Weights of a small GPT-style language model, trained from scratch on English Wikipedia: 8 layers, 139M tokens.
Each number is 128 + 32 x the weight over its row's rms, rounded and kept within 0 to 255. Layers, rows and columns count from 0. The size above them is the row's rms in percent of the matrix's.

# layer 4 attention query, 96x96, rms 0.107, rows 0-13, columns 48-95
size [ 59  56  60  56  60  57  53  53  58  64  63  57  58  57]
[[196 111 189 103 153 115  99 117 161 129 141 128  98  74 123  97 160  88 144 122 140  83 130 159  96 106  53 131 105 156  74  83 118 146  83 108 127  66  91 129 132 188 133 124  81 151 155 122]
 [164 162 175 155  26 107 129 136  88 126 124 136 132 144 112  48 115 152 162 127 147 115 130 124  72 167  80  98  95 139 144  68 153 147 142 118 143 107 110 130 116 111 145 115 101 105 161 116]
 [ 81 119  94  99  95  65 126 118  63 131 161  70 156 180 139 167 123 147  86 103 144 181 155 193 126 126 164 145 181 140 161 138 145  96 124 105 115 190 113 131 116 102 109 153 108 103  72  86]
 [159 127 120 103 103 164 208 104 115 122 163 161 138 108 121 151 109 182 113 185 166 123 124  94   2 120 180  70 109 140  97 107 118 113 147 150 154 140 108  92 144 146 149 143 101 116 191 166]
 [120 159 150 134 151 129 140 206 169 111 119 204 125 110  63 118 165 130 149 110  95  97 118  80 166  72 131 120  90  95  97 105  94 137 115 146 132  88 144 106 139 150 126  96 123 162 157 121]
 [143 129 166 106 130 112  99 134 144 165 157 110  84 108 114  93 115 105  19 149 127 135 133 149 135 195 157 163 164 118 163 171 179 152 129  68 135 135 142  94 157  96 105 128  95 139 145 113]
 [135 134  71 121 124 152 144 109 170 195 152 111  98 128 179 156  81 131 156 156 109 119 107 130 180 192 181 144 137 153 116 125  92  99 114  70 115 147 134 130 111 129  70 145 113  85 138  92]
 [ 90  87 166  85  61 113 143 126 115 154  93 123 152 110 108 109 133 112 134 128 105  93 139  99 141 107 106  99 139  77 131 105 147 121 157 156 128 134 155 198 140 170 137 115 132 124 127  97]
 [154 148 140 138  97 142  49 157 176 147 126 115 124 135 139 130 102 138 160 131 138  70 150 121 136  80 127 144 180 158 143 158 103 161 136  78  83 118 174  86 148 141 142 201 200 176  92 140]
 [102  72 134  60 145 159 122 117 170 108 122 113 133 132 152 128 146  56 111 186  91 140 105  84 160 110  77 131  95  95 127 119 117 148  93 101  92 147 114 136  99 138 167 120 137 157 130 124]
 [ 91 156 100 139  60 111 130 116 113 107  82  97 129 138 102 148 135 129 135 173 206 155 111 132 138 103 124 161 146 129 147 152 141  82  99 158 144 221 148  92  61  68 145  94 153 104  80 184]
 [128 110 156 133 149 162 107  98 163 173 120 103 113 115 177 162  64 166 127  97 125  54 119 111 111 129  83 162  80 139 112 119 227 122 141  82 163 116 150 145 177 112 115 117 210 122 114 103]
 [152 101 165 153 155 175  90 138 114  75 115  81 172  98 145  89 125 165  63 167  73 168 128 133 112 119 131 120 124 124 175 134 156 166 106 122 121 114 177 115 141 109 127 135 136 129 148 113]
 [101 159 129  90  97 110 169 114 146 118  99 121 141 138 132 158 132 112  77 132 158 149  95 143 189 119 155 207 151 130 149 170 138 113 124 140 147 218 139 105  91 128 190  99 131 114 117 172]]
# layer 4 attention key, 96x96, rms 0.0955, rows 0-13, columns 48-95
size [ 65  63  62  63  73  60  59  62  62  69  71  66  65  64]
[[152 143 161  81 160 102  54 106  82 149 120  79 198 133 117 129 104 122 106 149 148 114 104 163 111 112 139  80 108 115 118  70 117 145 145 190 110  72 125 115 135 106 140  91 162 112 105 173]
 [167 128 182 189 102 142 103  91  98 169 118  87 108 112 102 102 206 174 120  60 102 126 147 145 107 145  67 123 137 103 162  99 164 107 117  89 161  99 161 109 170 185 125 105 134  91 138 104]
 [134 109 137 178 138 139 136 130 163  98 115 102 122 112 172 139 144 123 121 128 111 190 147 127 112 159 118 152 124 119  74 146 138 204  69 104 134 191 109  87  87 158 128 104 101 101 186  93]
 [108 127 163 120 175 121 126 106 183 151 120 121 125 158 157 160  95 113 113 142 121 161 174 113 118 195 133  66 164 132 178  97 138 121 124  70 110  94  94 107  97 106 126 134 125 126 145 153]
 [128 169 194  89 122 150  54 175 130 115 158 146 149 153  81 169 110  95 119 129 130 138  98  98 184 158 171 120 138 119 148 151 180 127 154 135  78 116  94 148 122 108  49  98 111 168  66 133]
 [ 98 106  86 126 167 122  83 147  89 122 140  84 192 142 160 123  98 184 117 148 142 130 131  86 114 104 126 143 147 173 112 137 147 138 102 126 234 130 161 134 131 110 109 143  99 150  84 141]
 [173 124  43 120 110 115 115 143 171 162 124 129 114 143 155 163 158 143 115 163 156 122 116  98 125  99  74 137 166 121  84  85  64 112 152 141  54 159 141 121  97  61 123 140  63 100 102 119]
 [ 93 195 160 159  48  96 173 103 212 120 110 156 133 148  71  79 157 162  89 111 155 107 145 148 109 146  82 100 128  95 130 143 183 122 124 160  87 175 123 138 122 122 110 124 102 139  76 149]
 [188 113 144 130  69 135  62 165 137 104 113 112 136 123 114 118 155  84 113 141 154 114 123 150 127 106 122  83 141 122 115 149 136 206  70  60 132 137 148  64 120 173 158 157 186 132 104 126]
 [117 177 148  95 113 100  67  97 115 136 122 136 143 101 144 140  51  91 147 159  79 133 147 177  92 117  98 124 104 148 171 144 183 126 126 111 125 137 144  69 104 149  69 120 139  98 136 126]
 [117 120 149 215 110 127 105 150 123 156 157 141 121 109 125 111 127 139  91 115  90 158 159 117 110 181  97 135 131 117 116 166 125 156  22  42 139 147 161  97  94 138 117 140 117 140 142 123]
 [128 109 113 119 143 186 131 123 139  90 164 143 147  79 162 106 131 114 121 147 186 107 107 124 161 119  62 161 143 139 133 106 137  89  86 137 124 152 119  99 114  45 154 142 160 164 111 107]
 [124 193 107 130 174 163  87 105 128 149 175 150 181  97 165  62 150 129 166 157 127 133 147 100 149 112  76 150  99 131 186 150 108 149 109 157  98 146  77 131 108  87  67 164 115 123  91 111]
 [134  94 102 174 130  97 132 127 171 158 119 127 156 138 170 104 104 107  97 139  96 167 165 112  99 167 117 134 145  99 146 179 146  90  38 116 184 150 130 117 118 128 112 124 136 167 179  69]]